Part of a small language model's weights.
Architecture: RMSNorm before each block, rotary positions.
Each number is 128 + 24 x the weight over its row's rms, rounded and kept within 0 to 255. Layers, rows and columns count from 0. Numbers have three digits each. The size before them is the row's rms in percent of the matrix's.

# layer 2 MLP down, 256x1344, rms 0.0604, rows 213-255, columns 1008-1119
096:116141126100105162121179136115097148113076146101151148133123147088102110170145118112138082099133104101129106108129136127144097124114143149104125098135132115150131141127144115117148157133133126150114136122143130129152096099120098088096153125082153104129156137142145142126166147166135084105148192132106169091102139141088131145095127139111
133:148126143142123152136137151103141138092155155110133134114146112112154118137145107157128131146129161160111147150137126131142061101139117162133139110124180113100110156177117137102145158148137129094106150125113123142086127112134108098139103090159089123129145154150055157172134119142110161103129096102141102144110095142128117145140131132091
104:151088130143121156127078111154145123185108123136120104150080149122119118106162130146123131124163080156150128137127118157108108066136081137166152136115119111057109113128091074140120134104105140154136129150134143173151194117116097154103128111120102138135150111134131100112136128116110153182137189109104132108096138158162128142160143155109
098:097168081108150125129160106103152199115160147117106118100133062099182119102112138149182156115137157116139142138166137123139115152148108103134156170107134096096142102125114161126144104102158137140182082113109114116159065113174108092123152117117141167123112133172117111106153090120143173132126124164137154132085188109127112142112124142091
095:123059112112110104131108148103117067119155159171145143140165165147141126136148131104135053154175140108121104179179153085087132138147095127112141125171121109095171093114162144170168104143142111109127127158130137085162140131133120132107177087128122164107199117128087127116132119118183130148138155153083132136125108160143114100148128118111
092:125068143121109144162122162141171164124126147142108156124108141130111152146108116145130086099097130115090140125103141111119113096140169113146158125139147110120105148125145124154138125083116112153113111095107161164150124074152131135117117184110097129102162091104131146147184100123154130118153137121152133154133088101124122101131157108106
097:122157144130145119104116144127130120139125092151184208124074113129138126131115131139156125121093098125148146080122144117094114119110153115059113113097141097142160106199130174132083154114167117137142142125136123119174127170166145096117114116137114096083106115131127073173121102154168120128171120121147157109164123121153094142076166110130
096:111125152127144152129139120103114099137149170141080142169115105127182122151143121132110157125139122121132163102135112082108097170146106173142135109131134121141140101143111115163081172144127102091140079136125095134104123117144128134146159149150111126121139069111117124124099107136146141104119139150124138153119128127126097129092108102125
096:117133108142136102139116110152147142144070137142137135136122156156107116151120101098154133111117173099119134135112134126133061136143117138121142102105145109115106090178142106149112122105158153135111112115112127135144119088158127121135125119158133106099158110171159137134150132135131105136090162155140118138122093140162144154144137135146
102:126111150082116119108154128149189127137138125110126083158110179067093131125112136144115158123101114130094130151129147139125082164124106121128193176147095126131170177124131105121158121119153131139145163146115083139121187157142116128148119122130158154128096117132125127128124176096105096093141148103122124137143130129129104151104170074130
095:141105133113152073114123105112118100126102152129134178073147145120164118154087135157092110103154120164095083171128146127125124106104142116150097094113127126117125168125133091145118093150119118131152137133141132182066120122150133151117134107116135142111082136108131141104152116115122131158113117131094121158152117119139151131119136139108
096:152118134091103091110136133101180142128123111138122132109106131141163129109098125176132139099159112136100178101138165153156126116085119146108111137142127106117126152105077127142139092135125140137109143138109130143136122148146130165092093118148149147158128141139121127126134112077126143125156148095128140146095158155112128114168105113136
094:095150106110106130170092120170137084108119134156145124130147164119085121123174174143101145158140148097145152115198101165147118180145115131155063135138122124104099112160102132114094137149168129144118136121083099125136122155123105113148103125143159108062119126124106159114103151152134184105122126103136127143135130141102157154054090132130
097:094113155129161079162116115159190146132142094161112129151131131123081075069160107152121112135088161128134147118107162132127118152163128162150128113098149124100166136132118048120060167089149114079115128122122123113144113142146129110112114119146120110134177116122150159139150117113111128121101123149109144100135122180121136063122137106130
102:165140128102155106103173091131095113114178110118131142133121149106146146181120125108104166148096098146159171110116149123153135103127127152126136159117134126130115152143147128167113130083102120145149158123116149120135132183172105077142133133118135129146134148115117127103165101087115105140153135123139114116109100132098145157111139107145
090:157130113146152111150098130099137157144130149109136091116137147148150141156107098095169086130119112174114100132110114167125163107109142107116123181142160098157116145135144095129097106063159135094160139143131180149133109123131136102105160121150132108151170099114070156121127076134104142110148104141095125128129175111171116161119131152113
114:159108126118166098147137090109111129110136132106100130096120106106119112141154144144117168133127145118181126146108081157159145117125140217128122156113130086126148081129122141112089128129132096121095138120115123071152063115137126122136132138113117136116116123154133121160088154159127137107164107180113094121138167138127113134168125151075
098:135158163132080110108120107110147091099156123094123125124078094127132136117135171106160157173144126074140167182132121105081164121145080114156090151160149113139126140139119190116103108123163117108134108094138114088117110152132075122157126070112113097126141127109096117163125121135145132124109117107196139133128134164124103148182096114115
101:088125182138123109102137114138116137113145135150129141156139150097139097147118112176110146141125136139181109127122113117115124114146141108150176155066124111157114111144117086133132077112074149099117164161147144115158137103110153130100116145147135166106141134126115087133142146126193144084102099116128140118116131128143133111099117076105
099:126100120125159111142159149142114091120132123146151169118122118134146141169146131135110124155094165088129110153112138122092112131090127137092164121122114091105158131093143139101121113103108087132102171093099133086115128153134122087113132134134107092117094141152117126132143118097123176069152105143125096112134127128116125146137111114130
119:145169077130112117113113132142094127139147091160115162122105119137119132115093136140163087124130175089141133073183098125139143144096095108145148159094113141143128137130132094114134132139144124111094144160129149130156113143138124162104103136103116106121102130141136119120141101162127105113092113127134179114129151169114135139157133166094
099:144123109140117099104106132139126098157111118157120157146147124097136127135167118096159133135112080118136070107105130117150111126084139128154137141139132123130141153086134103125173171127119095164114159168145148123155127113190176125171126150128088115082088111121114106119133153117119113107101138161099140122120128168142141160109144102136
102:125102125145116147129128095116099078152146098112129079138127155099128112140118087103121115112140097131107135116105112128158104126121151137093111169127143099130112160105105119087124053165181122131133087104094136126157126089109173102150090136124126149109122125117160153110155112163133122098093119153103104098161100136109101134136105124124
102:147106188109122126110116132153131155104135141146149108097093137108126161122103098119133120155116102157107096088111142115137145152140108140169153164144107136117111137117123124133177099113114126134097158137171139189084163142092165147106114162127143147159153144156102131137127153074116144163109157117119110128160150082141135129161128138086
098:128158146122129142158152109104157097135146133128141150149151169121156147166148117135120161154115152116122139113110148163119150067143140110097099187139124142166134093098153126114171142111110169098138124117106097110094183119133141089108122176129140119107092125119093143186084162172117122154133114084109132143113143154123146076138127128129
099:118104118094129140150133104101168131125130060155124137149124097126137122075120117107166136104134138123128074120171136106135097123128113090123118138117125130093114135123170092129132128127129118122106129149148124160119111149105112184120130180148150115135157082134132165165106106090120130142090164145124134121137113162095164099123141119149
095:108134113133162140101145123102138110087123164132134103108114130134104124115138112142089131143148081140112140107171146078113108088111155120092110163077139140133138141110100141130112093128128157165121095089166143131132137078119170113094115142091145153118131126115146128169136119119142100124159149145143137106104166100061114100137112122135
097:109155121080143133091099110134099110130201073142151166107134122128163137137169116121108181149110185119147106119129148102130077116144118140114124133100104118140106138143127125141165109156124118111140062099149120133143092091130127143109114137159085145153139082101145122158099126128136177107115105114126134142156102083110098103056161159151
094:114114076113119103103109149110129118123148176128145132139115145148122130129111143114126139152110079110180071101082104109132154089160115132173183109156159136120110119142154094132145136126123139169120124145132123110109132165123144075133158142083128135119112134138108137147116124125120113140116143089145121096117121151134147170113105126150
093:128143124152139133163130127118119115148123093064141140164140133126123103135142117158165127167128083162146127132116112150120134131069117137158155147089146104082131146106097143109161084179118093110127130117120136120102145134096148088119143144105101118192162116185167120159130143079124167109101109128157127086139186144123090102151130116157
093:151098105134153123099138124131155124136126130134095107134162139164172089157155142139116156103126123081142143097116135115141161105102145151150095117141142180139113143123144109102111133103164144125153106134146145174122171139153085133124154121166136081104109144111157159164104130097125156127114129138137115123144112139093122157152127144119
096:151131157143131118131129138119164103145138122121074138118093115126132129116135100100098130113131169165105132098145136112123188163144141122137135177112089094150126087158133094190122087099135123143077147134146135146141075116115163119118161152120132111117150107158116093083135126096169164107118161121080170141136169139101144176104106134102
100:094145141148141145154162149129098125142148111102123129140150129135182103126129120157088124148123149118161116163141163144129133161136102108125150115110102180101082122137122121098084179127149138124095159097147129099118086142114085093100100132115148157193137123148132087122152171158182109125154106128156116110169104098115089150148138108123
094:152137120102077126175139121158066168126166128123128112073090121122126081139096112216120114135132136141099148124114106115137134141120091123100118121125143104133128156122146154145134131155111137180137132116151129131129139099107140139112097144116120133150095134158093130174167079133074159120122117130154126164092141122106174139131148112141
097:150114164134158141104160098133136156140101106131092165132076073102100116109089156129108094114151111104174169118068120105107145094141160145182075134082139140116122115095134133057097145149109136122133106134125121108126087130161108133126133115110103129123140123136190154157107129151139100105183134166173157117161111100134111097154102188125
100:170142119146122126129150117171141080100129137153119118125137097154116166112154127126111124109152174167122112137109106096131125129139103119075121131135149086156089087144115092128119126104144158131125116103100152129118167098113115163131135169166151154122110098122145130134144149162130106143149150109101122157117138111127160144127125113148
102:164121088110118110137168108149204141109138114124143124113127133119098090163126115145114120214111102157123106148141142180134103161125118116155145144136130143154130125105131104098130143079065143135083137141115138110159127169092128130117114148182100127111128129168151142115149166125123129087142103113150114111182134083076144130120137099141
100:154118182136115149161170136137079137094155135085101154137148128080111146111133141091100134131151119116162107146141123115116110158167130087135119151115132145141141128184149064119052137151113147152135142155155128118090100084156170113071111084121123102134149105091116105093130134160096112122073124133110126125128094118117125148113112121148
095:123114154114120149124144122166104146108103149103135107122114152133142077163094130160064148106160124136128111127113144093145162127101147140141128135112135162159129135097152124163122140170122132111119130134146116139145129097117110122122135149118168165112120163109145145121180077135134133105195127169135133086100173125176174117117128143146
091:173118153142148166116111165118107092129063140150164097143181120106101142140101073145101077140123130121154177172087145113129125095087180122137108127118122151122114103151118091119144174098101091085133169110146165142155176129114156149156136087158154123143150110148114121152140130080119114092088124147111111079129119132071180129095125125120
103:133128113157092122127122153120105113127134149095133174130114136154123070110102141134133099150148131101102166131188161093102119109150129191134105133099149098159106123106081107168106117114113099162125153119175134159097128208114127144126149124100135133153125116097095159131111157114095099127099135088163127131098115145164149122151107094114
098:127178121116142128102159138093133170116147152114133160170169127120139122138141169142138103163101136145133111117115131139062125154119138134147161089135100131114145153120123113059108155114159096181094151105142094147146140111095140111126151129116126162128167121077166134147127108117164139117110130129091153077182139096147132101097141136131
097:123092102120142136102149164157086107119142111136111117115137124149114101173120142138138097125087119124152119105182100157146125113068138122102116121141184142112069115142105179172173143120109150107090160138090120105138160146138131145081128096167144124120110136064116148128118106095144118187134098169100116144167144117116112130126127099154